config.toml
n_head = 15
norm_place = "pre"
norm_eps = 1e-05
attn_scale = 0.125
bias = "all"
init = "trunc"
init_std_qkv = 0.021
init_std_o = 0.0261
init_std_down = 0.0301
beta1 = 0.9
weight_decay = 0.0
final_lr_fraction = 0.05
seq_len = 1024
Each number is 128 + 32 x the weight over its row's rms, rounded and kept within 0 to 255. Layers, rows and columns count from 0. Numbers have three digits each. The size before them is the row's rms in percent of the matrix's.

# layer 8 attention query, 960x640, rms 0.021, rows 0-102, columns 240-279
107:146103149147146134114150123091133150151113085169092155120113110138155168120127130168147111100081171073066146085209196117
105:116133128146169056094126180127176095127079115127124103166150131121088123106152084121129088081135129100108112105123072156
101:123119119152135146179135141161104112118167115130107164140107131114105088062124107117156154084113125204132135108125102126
104:147098177084107155118038133125149146122134146163177119155148101118197095146165072130123158096191171115141127113159125139
117:154120152174202095116169160148092166154184112156116152102111081118138167142118211126139135132131130098109148187129169136
112:124147164233081099036124189122090141180101169156149145157075129140170092135126148147055119169098047105100126154160138128
098:150113061134122134119122154187177152122085126148146100141149118112171141106118047168141110102142133108136059155087119149
106:124082109121130120130165194136126139042145147093114156049159133117170100154114125084172160145162108128140110110090117114
091:169142157168099172163166083131087142071160153095092099077144130116178148186104097181172138115126169118129164149137175105
106:100116148131159193198163135119139060091107132113111120117059136097129106103078137103112102165116109133074096135095152159
110:100100170087136101134164107054132158122171089164109133111084144122181144164125158183106116120111151136175113141148149142
098:140147167115120113125172137099216106072099161179078112105084149129136118153067152139045096064135125114091151098143131134
108:111123154145152114158109147155171124109178149105118114110082109138137163135106160145102106110179086142144075130108079128
095:078123094130157122078084077113103126180110162170122157138144114135070128099125139141057134146165116133049149149141136144
114:141131138083091099179132131114112113109146121067209153123170132139140120096102171113135112131174094166148092147106134123
113:086119121167117120113109152106103110099151097173192167117153125125141114139149124096149184137096152098127140151127129128
098:149145158119103103113215136125159118168135143131091120119178163105113172086125174147098142103087130095070116125107056155
096:119195140089133149111169141087177098134189159104135109065105116151162086175165109106150137157139161173156156204114177122
103:125111108116156134128096102165131141089129069131174156159167097142131083166124178180104128120185143109124131090120147129
111:096083181086145080144068075134087169127089154078142142115137109123103158149127162153064086128192175092098114119130098198
112:115092107089124141164066156119142120077074130087134173167139144114135104118101118151120137141127130145108199069102103120
104:133120090132108122088131205111141102075120136163114052158154093128107142084149068089187134101121163118135130119172139094
109:142160099090105125194128069162164116169154091129157144122154173146123125166200101113111144153147179104083147111148107155
109:078108125095134117123073122109124139139164133140180180138152129149165083134153145152095129121172152089079140124134132157
116:102123146147119064165154131177102127146130104150097096101121135147162084119065093179127098135117132101092174125114182112
116:136190159143110141174129100123137126134186136110075123099186131130155102131096114154125115144099110140114134130130094153
105:126164104168135145046184191156139061160148120113103192114132107141155124134167127140156108127130106165145118187106080105
117:146160150113187146131069147181133150152082155052152121164110133142111185096110079104183107149128116103187115088135109133
104:117155145115099133177161071143119143104177100110092163151168097096114146100156135105154083123109188133106083125122100138
106:160113134104134103125109119209062120110164045159084120125097112115118122115127127094152068086143164132201117109115176141
109:183138144110118125168131077160097125122081093104146223151142160128129145091135166163184108102114135110105123148102104130
110:088118137167095109122141151162197124181146138116140144147147071112178108111061102090154160115105106095172111100117155112
113:145105211113150083167161096091158072124087172124160131088100149149115134139115186169106118112162083101104085117161104127
124:116147185161178164105128107124078131158149147112080145092158090190201110169120118154110177164124070115128149103059136082
109:135152130145133124061121153108143145087150130128098122140099123179076149187142154105101110130125111124139146126108198075
108:129049139173155152064195146139133149106123126120087165094176081173140110161118170142126179143116118060163100112086134081
109:176127210120078156120182080156115154125144088130068145157100156115170093139115136127110128064117152098106130067088082126
111:094155171114148124124142118116133144112186167111103079117154100106073126169116140101155129098141143105102122180087117148
099:181125118154135055135119137180118124073139108134135150146092148114130111131131106133119073057110107183133150116191112112
110:126089174073161144162158115113164133136144173123125111065183168146095124100142086084122098160148089176130134123103093137
111:127146138137141177128122149207150120147180085152091185165129072107187079168159109115163088091141082138154142088101046115
112:142135149151155123103077177213134053128154135124120187157147086114124142150144124122174082078135052138101151099103095120
116:154107186111079187121153150119144145169153097077132163125171131118115123151157160062178159131123107139104154118092113123
118:156060085159132113114138163112133125139142115113144071166096109108117093140166107125180153141112115131112123130121078110
110:127071122117109097111170166155181078158110150098109136180165066093108139172170123115119099114094145104144119127140050166
105:137171139140187130129148112144121105129195060150062162158151099097115108123072167183115059067088122154190145133138088168
098:104190163107137198111121138171194134120106150119111081114064124141142083130084119068108140151138111120115135125195159184
100:115101120117149121124136147108154103106102147078106126155104185107043122092126207123139130161094154157156114113044098147
094:114141189129126095041207094129193139168168148130123108126151125148096126102057125167091148141087104123089173113123114103
103:155130208110136148147133109103077117105131125091151204163138119140133105159105157146182114081124108116114142122117111119
106:182129157119131097107136164123162111154124152155150117072126095136057116114143096084119098140117116105155133049170122138
109:161170134061107147163151127135087098076126109080154131166135141154125167149160167134198082110159099135128131114062108060
105:127119079081104149151135120125099124178165103117180157135200132163026136063151151169147110113151121119156125113091084149
105:134155131123120123115092100137036129155067108161147137135063127100124138126117156093088140132117084151110089064124138152
098:104152084138084125162088122129016129179104124155112102144059142151118150170115088070120094095141148172123173127138155161
106:105117086139121123185113178147119150166121151142131139103154107154220123132153115094134140143153092192163105152123151158
097:064116136163135025126110100050104111109127134174082119116107135104177113161051141205077129144112158125152145135204134132
109:140154070163182151182113147184146099158104097114175176179167128091133112043132178147138185134113174158056136150138125096
119:119132174181140132120109128123091115130117111113080128095086054157149115099145101089112089135145163059150113134143138201
109:146133123118146169120160125148186132129177192146093162118136129114111111212088182150072146098115109142099146127079067121
120:143099090104086107199107115127140108109071170097139089138146153098163103137108102096139142191101145179107117099145149153
111:171171117135125128099122170137139133174094151112196068133129140126107155109105177156076123191118131108187105154088167077
109:117131129149094098086187190128134093102068154147153166120101133131214120127131095061171096132123081189137048092155154094
111:118118161146107149194204077160135102107124096159107180103143104142095143130087179188140118025107183099132133077181179151
103:091148104110151158103144116139102135107143152144176156157144155093085133093124117148149148185127119118104182115109117141
091:145057180137152152102124087082120152157165155114109112129135143106157098119131103110062104086124115128150117140115118105
100:142103070188100142146191103124155145147137115181104121096123153100141099089121110176113103100130149156175166137231135138
088:134092144150115075185141133122114151126123100139128143116103117163112092138113156119126111169174165138150108090167102148
097:190087115105157153191110137149145140153160157112148111102091087107155141155101108139142114140137114106140050146146090161
091:144081101173173150117098127076166149098149142131135151141099129147186102121112115142161141102064096123067134094137119085
088:097058210164119134164086140161111116098036100100153121104094080143158106115154118129137157158164121123163097100115113122
102:130126153135129080171145109116145102097060159126164120091127115117094132064110127099132119190128095084129094103087156115
102:196132185157104184119122110119110150132164128108111124113216107142132142137152100133121128159107119117123153120129055083
103:102095199123162086162139142103150088113099108142099179143110159121139094198133124088126088131165160149150100130052124128
094:102091168125169185141112078132148213151165098135090107168106143158125121102135122124147177145156138089148132065132096127
099:156149169157139136080210147167148119137213132190068126109105027120122083122174130103141185072132110170094134167065126106
099:082112150141112104140120131173056170177130141181159155101224168152102080202133145126185101156160129105162167173094106142
097:096121158118177091123179092129152163111098128133055090133156118071107124149082132143114130112122134085160167131106177128
091:104121123054138094126072155163145114096089143031205155116147167172170139150103142124149102184145137145111084137098096111
094:088135139117077112143139103134134208081129084139079086114076081143135148126139135092115178126152139106184110123132171113
094:129108149205040104061116153146132133172144170184110123091146100133118167146154114143069155108091130113103161052140117116
092:114135155109184126152097085078145109108063121087171130067130107131127085131192149095129181195152133165099099151186123156
091:100128154089133109151160117113183094122092165167166132133131152104141151111090137142116048124088089177156082140086118160
114:199155115120120143145107143109129165198161139193141145110151143108128141108135112125118156099091107146143161146157132157
089:130087109097064120135111164149121139124103108113186133157176157172132106092099123109145087161140152131151144156116128083
101:104164167038162113146098141148111097083067105106178172115155145119119134143108154139147093145166176145114118085156138149
092:098125127089164158163122135136167131114092080099173188136112157100109136084102099138159127099178168087121112083165146163
099:134158155180119187102138136114129142142192113155106221151139123139138083144145196147140109127123155161108131137132082107
093:087156177113114114153201088173172160063096100125084120160105118128128103110080141136132054112119137155105072121160083163
095:148099140166204112215097157139151134100125126147161191156144098143136032181128098094129125170173129078121073183115152127
096:125116130149168127133159083146127133102134087111112117109129098087082091141150104127188094125131099118148160196126162141
096:162107133121174164135096186130151168127103126150133176118149169138162142115108087115151094163142115151141116087095159148
101:109124087112122109164084123178068078163188121216123156131118130116123096126122131101175124074171160190123132151113130138
106:153107110127160155124131082135114177090205144151107111181142113125076139085060121113137096092153059154155165077136149110
091:139143076140122170090176053082144159110156140111114152120087145127112164091152119130137168161136128126113174033123142128
090:192142172131148203121135118078107163168183161156074137110135130115110122057121127110100154110096105167164146110136101101
087:137165133092108109169138100073151205136161122072126128149100140116165210123132125143138125128134154145129153072137085123
087:148111157199094057105149124116193094157079122134116132134121144120138162128109100178125083118093160090130082101120180154
100:143117144107155104137157084198177091144109168096182138152168186094132136101103082108123137140176117169159064086051159091
106:164138151156151109133173139154141115106108105066101097092131077132114123143168131132170088201145106086148078145128176146
092:171098139166140151139164131091128127097123132193090086125127101084148127172131089155061151102067116103136139107212073144
085:104119129101132074088163090136094132167120117097145078153102123125111123101095161154038199100124065101085118137101099124
090:146095086119064149127104099191093158159143144054108105111134211179064164136154131124140165101165142110162081055118132123
# layer 8 attention key, 960x640, rms 0.021, rows 0-102, columns 240-279
106:081145187123127119076137081116132106158134161149103167154063104133139122160113115117112113138130156089137158153197147117
102:085132144210163138080128150100149098138123162103113109190130140122195084112140050086136143176144127127141117160182153145
101:186084074144148168144151101152117079137137162122146199172157127108113132095144094127149082075110150157106054080098164083
104:142125158063109064136126175118170141118111057127091179097111088082113108160127110159140183110116132117144207074147060081
110:099086133127113041113133157144083141144165144199136101092135119151179190155091178108160160169127095081148173128127104119
110:136133147156090102084125173163137083142131087122150143145128136178186079123092139179129105151139121131112123153168112189
096:142151116126169099140154168132180120157147100167074129126109095101168160141105118117102159141076073153121169179071094177
109:146108136136182134158143154150130127122166126104157141082102113112177117122112174165101130110087130090122112099122105113
091:100118146173168074118146109156116146129148104135134149090148125071122143220128127091128092131059173125147130166163161114
102:145091187117132143137147128125138098123100154102134106136109123084130139138134119207108144150131107104104070120074155116
104:164093101136071152131137088083154140141112173143105109088091118150135089122123125100099149121143171161135120131134096182
097:126103185110152097122192122075131098164144100163107154112084109101169153123082156151033095107108086107106087169110143156
108:172155118083114139099114086180137151145179137129148152112164164119171138128105165148140147147151137129142086153114123125
100:112069097134145112130088105157082103144141169089145099147147114171078130082130070134140154148184136139200119121164179141
108:140128106104125189189130128135125142131154116133164181161155081128086150064076122166096124085143152166073163118102119081
110:101152111112129111095122210126164121100102154149149115122115130145123122138155078073152171143139121064144175142138096106
101:162116137153062102159156113125128142181147140150146135130101139115171131121114142116167158172162135135127103196107088113
103:123182113144161093128122120119097112157133120153127129078117054116133136186126163070127188131075126156094130109127128138
101:114121126076148068131123155164089113089138084095171136131176132095091106101102096153116146092116093070128152070148114129
107:138090115087119105167147093112096147150152184115116095114177125170114122087135112165103130115169170139150086124118075139
106:116115130138163188176118164091127088109162095099096189108152167135154143078094105114097093130150103164050245111103136166
103:076180133144144045097152159107128132123105136143176153153079084111145130167110141106132118123092137134117132178169163112
109:196147133159079180101164130125151105126146156143120123172096188095134067155151107109141157149123142138145116117141100122
104:110077133093153144145116167150103113104181148143122122148164105100172111098115109147113163091102149095122180106131120139
117:177147134171103129157170075190088088172095155090082080140165171123152088159120108142142102133153174120175110153101124129
105:110163166155182113154138111131122133151135095160057189100135184117196121155143132058125065170082086144136139114138074172
107:136133163153129052077153181178125085135092146143094126164115080153116101185133159115146143120069077136169049151121083126
110:079162187160133127112130132160133214091134130094135097132113112089159105089142091132090116138092108169148124121179093123
101:104188140119131194114137132156103069118120154101190155157169176178117088106100111074194111123171146113136061122083155115
105:106086139114087156098150087209091162115163083164108131117152121117122130124152167131139125126115148117105181110086137105
109:117146172114120191156118109175121136087115107109075127169162151087129124066098114165151165086132135105195131152060130117
106:142181076168143130107150156147169080187108149166084148145107087103099147152102067059152112131135155103114144120097124099
114:162083223150139152134105118146096100132123148137129134113150129169160114129151200210121138140136164114134076203111049180
112:086101193135174113108115094081053089112083116072049176138150125136171088184121133162112067142110141078153130072098088128
104:145157102140130069149132126116140142123161098121088132119091140141086178128107155102157110183115073129095125118083177144
107:185058140138219124117139138108137140111143093109095127032073117177130178119159195163154130078143079059161069083109080125
107:151133143110102203151159093112110130161121157137094191097095163129135063090165134187168136089126162072112067117043206109
101:141128148187125077110144138164096159139078144156101142150132105130110130107127101102177160170162086135090123127077109099
097:165091105132104127121132189217106080126116113087183103151143152148145120107093087071134089136163166160137153116115130098
108:141069169148105135144139160103162138130138145126108107126128107127185081144123078097125161154170081183113128117123118176
105:090171131141076178083107134130160137137091148129128176152106118150170070132126108141156099089102126116083136082113087099
108:089214148131125095069099142144127120111161132155088122163172137198118110166128141069114161179146129131126207095086086092
108:182152150116105221171130062131134183192144101119154164128156154223167173117155172197146127135127171108111110098065133159
112:112087119100149113157124138114171161128087121055088128128077139090152151143100118196169200153155160144081130042104162131
103:176159136153076126159161187146194122131130160092150082166096101135141110098124097090091150144178093154128130101130108164
104:170094094188088132089187154162143111091117158107111138161126149093163068084083079095109133101148149147137075110178054113
098:156171166136139144141128093100118096131136146152127086083117106110115121163132180110091091141068105133106103132144142184
102:118155168135145134149143082103138157139152156104167170123138131082122146036121132151127095161134098180110099171125140151
097:156125148154131108140143157147090117089113110116119109108084144163114093100101100113123132168168143102146123088127196119
102:162112149147144139087097160202073129100064104153136166102096150143080135090129098150163131134141103091136055074038145103
104:126165198144152084128112083110100158138167124182121115081092121176146121157183133138074121163086093100129116088175104145
105:112117142084112123107123092141074154127102091132136194183189168163105171152158196183158126113123141134121138150056099106
102:118118107067098176196151089166130163110159140139195115140208119152098124115108150114152139152194159126130135093095135145
102:117096120129051102146084164166144157113074125151103105181081107153111127079113088155116130118168114164128114074116099080
097:114130080111098112153117153155089118145126180168150133173110167142111107077115080105175104135153154168122154109131145115
104:134100121140099130148145140147152131172169136162120089124170137098165148167146140143103121099090158180134145166139073191
096:100145087162088098167144125104118085133114166134140116135141142150189109072120094111152131143166198133145136123197186104
104:112125107192168138147087214148153092129094098117153143175141095117124089056085100131199157143150109132140085140132120082
111:119156087164130128095120137145119097142106154150110138140115078119163074068180092109138089078127129147138117087205130118
105:115126112124164163108160201139096086094132186184207090171096124147161101102100082112111111122142171108111102139167080142
114:137192121109151107187131102108137140119127118118101129094120172069139143155106081035102111184139121118157176090198183104
106:168154115113071117115120121118158164118098089140150088116136105136069159127113188122104149130132098158108114191050105102
104:125182116159087157140123175173143050115107163129150233144060125125150124115100121139168114159123122126114107159107149059
104:138098162128153106096172101153114109165117106209133164073082137117107135145143149098115102129059140019162121165139126098
100:087131142139097156114124095116140146064084096104093152132066130070107140144092084181134121158183099131173145130144151140
095:151107152189148156090154135153169156151098115129068129113055157049183129140149086117146119105146080104054116165138073167
099:099132060155070021163193122105221140143139138163104096095149161120145175166125045113079129114140119119147127134179153147
093:153168135080163137148137060160058116124089069105141134136131137181129072083132124122104170120171122120121100065097150192
098:140064157126143159123124157149107157170139124132160097125102126185123089120122170123135156065162085156125077123055079139
094:063104182185128122152118158139171143105064137165107183095095093086160161161120097143158101158093103159072134087119085090
090:091121163104165139111135137114071128085127032095116145130104107163146101087188102129148171169068093071116100067147103143
104:112106185169201108091135158154147104100137146091038103124099075157129126120115120150107062126070081117110069094130097120
105:106128177163098184111092102091119141122080159118148133113172151102168085142104098139145157190195134138137170129168083185
100:142102189160168154134165137118123087201095108117103180160112072228154051080160163138148095142047165087125111127080080113
093:156088204102134189159126090122102152089124086087103136116159133162154131132152103134115166114221158100132126085128149153
099:124153171119170151178101173139137041179133173108158116149094084121146146109112155143182106184129112094091103123109143128
101:075107099103148079141147116120166173056178083165149144114157153150115177155124089153143067150098134177133160115159107158
096:099100101100157118134131106070165150131161153147080168133146154138138124142140071157093122103086160146147150133108141135
093:122087082119088143139122095157066130106104061145168165150178149162167101073140214115110177073032145204138136116058091134
099:120062145102096124138119125110127174140156109115115137122173112169102127052145123103182102092080193077109147173150179086
099:105141102142111120116132192107147143120178179143135077121132122160118096189144097091142137121165129152175150129149083180
091:167057151134088138151160117108066103142093162081160111134073125180097073123112145141106144108145121116146107073134096117
091:109170104145108064121124122112130147141081112200073116083103128096146136114130156110069087107080121148083108087110125107
113:155174111124112136171090130118138177125103146170138119147142157070113135124108110099125115183208113200113129121142167166
094:102138164157127127105094144151198123135136090149073145102115092128110165121168125148177103125090083138123091135095126065
099:153126053088146129133155123138049080115140096113184186171166153188101102083131129137105114104084183110113147126105158118
094:116116121108147134131109057157183100081109071115101182128112116093131139057120111139104091082115144099135135091117192121
102:126131162162092155116128111116176087149142145130138161172141148106103095171123149147136095193096166129123142126190141129
097:101144132113053081116199121117061123145106134114141150166187137112087102047122175142111142094072183109123147170137127126
096:139157129199143120077159161150140057180108095155128181118089127152182058119152110118144137124061095126087098094102156095
099:055099118162171115142130154123142080177129178125111108139139089136128127102125106070104160160131168101133156169084199103
100:162139120181133137161089087175164151087105052140043174093183193138199128133114112109108126137109121168090109127093148170
101:138142108095140164126148117152162059125137145164152113153065100116134173100118150184133125133104078159167100103149073150
100:146129170083119171140135067177073161122108142130121117125134131081144146090063077098162149122216112087131137130092138157
093:107030192070105142152151076139106176147122061084084132100103117094108182065155137124118117119136176053146100134142104127
091:131101163193111135116151096093151170139134166183123111093129146044134147130083088141135065207209099119137131146128126139
087:134051144075079168138134057145096225091124103138104146060126153109088204116128178108114142117147188169100128107090114150
089:066135136132130060084175159104124104137128112150118087148099094147150135099164080070144136086144142115145119094125162141
101:131145118126095147100171058114168148100065119132154151112156141091088119124161173103095196087103108081164053143120160099
104:123091149130174082121217113149130142144122106082152164069140128173127104196149138086122148092051113132128100125128158094
095:162118095131113116137130159088066103149121147174156172147121161140169032116165077122161086117142161102163185129157112115
092:140126099121129083142151134098058113147146181157168094200190099154136059126125170151102190117204135150121126161150092093
095:164066124063130176176070072159130206076132099103091122123142161189054208125165191138204161082134130165137124099100103135
# layer 8 attention value, 960x640, rms 0.021, rows 0-63, columns 240-279
102:156144159144186108088179114228209127132106147132113155087076084103144153180168133147108144117142141172156112173178082101
102:112109122156099114145189134145149178062139109141130144115160102077156066179064165127134067131125134152172123132161109200
102:135106149200105119144075153087094154132188119149142126127147141097105171128167123154164178155124159153118119101185135122
099:147125156125110109142127119106144154130091152118150185101146122119111096107131090163026088032107130114106140204099123156
098:136136120176052134160140153128144140172085065133166123161182085140172087100119101167142130134122089130058155151090180184
105:128113165078131124102158093079117189167105151095105152147138093104053090108121149095130064133157129137174099153157150150
102:098104140177145103116136135109145151133120148064088151101150118137100113197122168114133208127095197169103142186173110113
109:120129198143162096113147070192099147089052127138115131135186146090081151141174126156096132141115100135107157166093112112
099:098105107110178101086166116096120063158140176109112117088129125089126108135101108163156110158133096120177183167129133109
111:108131136150100163125102099110099142115105137051164098213154131142078107069095148081086139143139188170120108114169143111
099:085157139112153101177117133195099131130079170118121119136122135116146139105186124094114131188151111172212086123116133114
109:143107135099184144143097097079178151098133105112150161136085101112167150171123136129143162138128114149141076086175159111
102:145129133158167079139150162213116202108129109121119137152140081101090085072162101128094148149133100143097124153100164100
099:085120102091189125096135088119128130122115098204160141122113147099165132156101112120090138125141069133084111126204134199
100:096151118122139156101161098111135126127191145106119090174108099138126091077102127096158169103101106113098153063052123089
102:099118114130191146067090060120182136131148156096153089113136116177162130109102151132085157169135143074151144090113147086
112:110116133104108160097154111192113165162117144100112157151113121126082174100135124211124098156128177159117136134167118164
104:149160099117172120204131125158183129113140169108104160114137160136068119115112130178125115095122067159159156093171131071
104:082107082158102171118165115127160140121133179116089097135140136125110118111131174189118176091105160163103148127070100121
103:164157151109152165109106102077120136092110143113096137110101173126103145116119125122087127072110125157166150111140167128
102:096136165081110152134111126144089158096132132071149129171106124107213190156138123082166098147170137189142119137070128158
098:127086141191130145159133188151135094066136139140137078172147151161133102112119125119139104149134108130091161146140097155
107:157096113157081104087140059104095153124104106110123168140128111094157148137137141134091125080154121120229125107095127125
112:093116055176125155146084154133157114082162123169103132143144150176055083139117134133090155122146138116229114155133104104
103:063119130175089124097160155086130145141132074097149119142120166127116141168156092177132126128149187122117097149127105082
102:025175163164134107126147065090141211088114129112103109085143116108136121123108148108076167107135101056147133178126177154
101:054121115214160130086137101155164168142107072121128176129082169130157142154156124147126133112158126087092111120150164144
101:104153096122184085113143120109127184136143121107108157183100145158137086068154136091111123149126143153119134192124096129
102:142076173090132085195086147199129127108122125110112182067149137138094103102178100099116116120121134104120118063145175167
106:052144117162124184186147098056145088115160134159128069173127118124143133111172108074130140157104136129093157170150105100
101:181155146197108197151054180100077151188077098122151125129199147061167109177137068101141133069122080139094174124149154145
115:115167219107195088183153190125159076120159179150147179093205171141080096108114164198095110101157088127099174070120127149
102:155095127183163118101127113071086077176136069160095090169163131160170126093134103097126125173134143135071105131126166145
100:080164156153093154114117132159073118124132125177131155104172150080170125139148103102085154199138112124144107122099168092
103:116137140167163122081134073017166084092141141125128113176167051130131076131137106169100119047164144139159108090077137190
104:102176095167166162098138105150066185157104127085113106119161100129153139132083132126113168168149103160134135184046043131
101:113125113168147154081180129106194155153101146101136096141090118165091091142125187176155138132133079185113174106123136122
107:062159209139125133103113061045171109125152131124105149132068130129131048153157161156101075133121123160144142129134103206
112:141135082079160136097135039082081099136139094130089115113189134106097151078142165128158060093147218198103121151137127181
100:106156142119140111161074046151129143114136129106128121127067159117105146140158150143122073119135125142096180169115081133
104:139103173185075115094121141134164187136105094107172127187091150132118094116163114097115102158127116081142101139165225131
100:166170141140131122112113139149123098141149138150135173181130168150154138113099201074124111145119090127172169101174149172
097:131155164111083135172118087146108046133152097122175137141143130141117130187127067151148134122163159140106115158144133095
102:149104169137117151134118120100104095132165143107142070137137129128145150129112106169161075116159122076208168080114149161
102:076152098124094161114137116181127144064177160124111174141135076164107121135112128120130139111102175146154190084125137140
106:115080153156182147152150092159119123056105103172100129123152129071093123115099148135147102137126101113130082108151093149
098:105133132130109118124146160166083136121128100204156079119086109139120135126079118158112164128125082092095099095130126108
108:184140160161134121140167166075127122114138086161087159133123076099089137104185165116183094103112053147080111192120123136
101:135144154078074119122135118154099143116145092170158126154128140104169158158099091074164148172134099115104157120089114120
104:107087090107054158195110111162131142166083130064130147117084120131092135181204126137130118122147204127145124131110092143
104:184164141088067135143117129140110115159054168189117105138192126134109061095092100118150107152122181067080127114116108144
095:117135164080170142121110073104109108107157127163118095138060135140153109140093103145049066097114164112080114099102151089
102:100103145128194100126167102145185157141126127107124140086121166141159111069136175111128120148121192164167114118149118138
103:105121122126135181086103111104210171093162122068131103113130130164123126168164124096117168154172125106161077068116131138
102:190074176127126142142115142118110185065106110118116082163086144132157111152088105121150125049085097185161155090173093082
100:137127143133117083159115135117135168144087117138143170099122180098116172139078123195119146131125152115137055067084144172
105:150087138163139086150109145203136131115123096056122157081135090141098141076129090111134143140141161127159134135129154102
103:147132122163137145094101139095060084191120191134134122154141072143085126029148159057072112144118178112086122085085125154
104:152145075070151063126143163176106076129103194115124151094164141141159134096111142082141139147144114149091118088102155098
103:150135152151093104138140154074142101135134143132159085130167176112186147118076158152061097144117076119131071118125105154
101:116158102156171164103177131150118096154153101089134138153160107131132135134112189119130112137171153131141086158093114101
102:036123136085156084143105131163170154170147094043097154146151115139138091169069100180106146146143143131081121199139132079
104:068161180169153140150146114074069123099116090134126167096177116098116067166095140060064113211123154130086183071143190146
102:119137101178147107153165138153102140134105111188115134133150081141103083101126153099155156156150127133151079132138100101
# layer 8 attention output (transposed), 960x640, rms 0.0261, rows 0-63, columns 240-279
108:173117159127163174153076118129075128155170110156101108161145214113089127102100116151076166117063132132113157184096131133
101:154108174148192137074097104125125092155126188113083143154144114083126135104160127140138171094170109090061165200120091172
102:162109113171134143111121171066180153079160135124114164098140138129138123129109133132154111119117090102119133175127078184
100:142151125140140150106098114158136188174119155136085139148078113154123165157156129079151089205064104105086146179150138138
100:131105108130095150099115095130119136147091200143135191084125146117151142130120095168150078129079155119082140129176138119
108:106136120162157099073163139128137078131130072183132065107136171112151127104063067124170130111139103122105179087141109115
102:132145161126125169174137079103167105135165094106092161106150181122141105053178107162127067080105139093096087085134119105
110:145065070075131139141145159084136152116161113122138156137171111159152118084143070096148097168079153141121102099109157144
101:105171105148052129115109117171166134110135101147150107134138069147130104119158123127068120083106147126165069146138130121
112:148131130152068154143089139161140133052123151168171072135132089178104168142085126164148165137151099125200197096102130109
099:170121141109082129149115096099130134128191139123134176149123130146077100103091136124129134103201112101119161170087107140
106:118203103167197141137110123160125100138095093136131064125119170103161095102074125138075164120071061112118201142157099112
100:150062113143179135129172064086116141140084102138110138100066147070143170132098095093130162156116099078105158087106070167
103:136139134174127102162131147126091099104165139135113120162177112104134114117176182175143119111146130109149133134074157108
102:190089147181134117127103158089148175123114142178085152152164089074157145153136163146078098184130127105143067192167151194
101:163113138163142093171161127147160173058154105121156150167109142091128094180087131089156143143104083141106130175133145139
110:107130116161103108137123154108134124114159084148145100138097069092148191200142104110118161128085076106127177101106091113
103:103137150111126107134118165092059167193104092136183170122055150224132132160141123090135104179101137161159132113109097119
108:145161188147125131129096145151163124153165124155137127124054134176142166122120137078147120113100174119120125136202120120
104:142150117171152162084064125124094134191154135112175102190128111130137121124153147111154153145098094225189171117134091117
102:139096081085077105175144139058133080111080126141104180122107101104093130177115118135073123157161155085157108147169110151
098:151105105131110159117150066140098105151103159159117180100124121112174121166066146171141172103153118111199078152085149118
105:129190099091201095151078156111130131137135110096112152174151148151118065113171110111142088171139123136046104115160115149
109:174138166147101081133175096130152139120184181143165146092120190094126166107095086182160093096173159142149131151076113118
104:164115156096126093079149099132139073104146126151121152109114124163094129142087132103108115154137105121118159129162129182
105:192130113107146125124139209089127124145113097150087139170057165117128093140101140145155150157153119127109134110121114172
101:140122076103118178163130095129132100110181119170116147144107135116100116116121142101187138127102088136078129157119133101
104:100133096148112164122160117107167133157101170122069145137143134075147138150105164097127087171133074112115153141137045085
100:114131167118156122137188085086094150139114139113133161135141132181136152086098083144150106196152103136173166146089125086
107:121141058164109135149149182084136092101092130131050089134152084070146134102133131185103140122133087170142091082122149142
101:151138157094111134083137137142102134135184121107134123119148143154122118091165161103133113152063135116172143076180133117
111:145102131128179124109105094153119107122165127104085106110162071147152105140139062081174095157121119115115026179155109147
102:086174072100114079115102155176155113093079118106159155136159143149164099157134101122142105162120111121151084124160071093
099:129126077145162138113161151109121121113119132129127103122140167211094092152112125121229149069127094141116101138128117146
103:099169157103160189095077146072092130135114122114205110145164158148142177159144121148182118122162132101116104149171124164
104:139069098106122069122173167118163134115141135140168160135054117070124120083112098088100130092108158066082083162203194132
103:204176126135165122123031121146125155116171128141179108127162153138147116101139119086155075142052192168147144060171094119
105:088121167161166129151102110136108119145099157076136110142151086138099116128153090160170155114155094150103118129100089131
110:108120098119117139124085083137108123138116146124094110197136093122157122102129121149089086104131104096114116090145103080
101:132108097108156173098138165107112152136141094111132098229151102085148131176086098133160198132102141164215095162145116119
103:171169162107163157113148116128171099093123177112150176070176134148120150092152128120155132179101122146113121097113065201
104:119126123131116125147161139108099101161115148151188119116139138108163104124128163137141154162163069111103146112107131107
098:101138157157128169138125141124143113075089141151149168110098153126124204152095126167119172098105147104146118144075127096
101:092116115147017167116120176127174153151114019120119142126105132126127116134145121100156127166172149102138071158130079171
104:165085189149132113173100129079151130135086161155146190141130140092155104151144152127072148079138076110121076182077124042
107:094152049132137126146185114136110113124117093136128145134153161137153121096149088108133114167151115108107167130089106136
099:118124131091121087146167140160147102076136065176094117101123113127144119142082138077132128075108178164101073120100126089
103:073105127084142183107105115118128099178068191127127110152146127145171092125125089144116117158162153132147152135136172168
098:146063117136115146130109141115089168100106153101155161130127143091135148099137189126115142129127140127119092124142171129
106:087081153122152152092128087128094083164104180132138128138143135137134197105112152164101112180153098149084100159129121106
104:115123170118138065098161066121138184176147087073147123113158061171125150034118109121131130155140115191088142105193159154
092:088187141137112108169124155181128198118069109120116142115104093146072145145134111121110125105092118085132142196146083159
102:143168085080098107137127081094097143190163128160183162089073161160118133085126097149157085154166092098121141158104153108
103:100113175147103159129139122156087141142074156131131135183073109103116129135131140164061159139120163139119176190168137147
103:153119049108165116140142107079135066190129104080162177141142093126084131124199160111111115152115101166196168139130136160
104:117191203115115111131131081129112113100151136148152112170099114065138152123117105110157125069153105108108102118085154142
105:142105129108142185154113077158117163127109145144089062165165136129123157133082148154116123097162127113153065150094136170
095:117064174117095130124108136117181144132153182125083145167237161159118169186127170125141116127176136125122139110102129086
105:135143123122153127127109088142094118082138103185135142129187068105136117148165070147141131176080131103144120166095160079
108:149102157179079168121165150136141188137138135102101138139098134117072077110153160143175115108124159098152174170125124219
106:143110089150176095160063128103139078132114110197144102121075157090171149091112146144130134122179050088159165104139122105
103:141142170168134189136128113100127134113096086183148093165131204126124175113115114174159107116098103093140201115152113114
105:170091102152147109113143143130101110129102137126144104178089121109119123091154136108174172105118079109124109115133110133
102:160136177156209102108120103138178107139149134084146114154143092116140178123109136134133156084132156157109166144123141143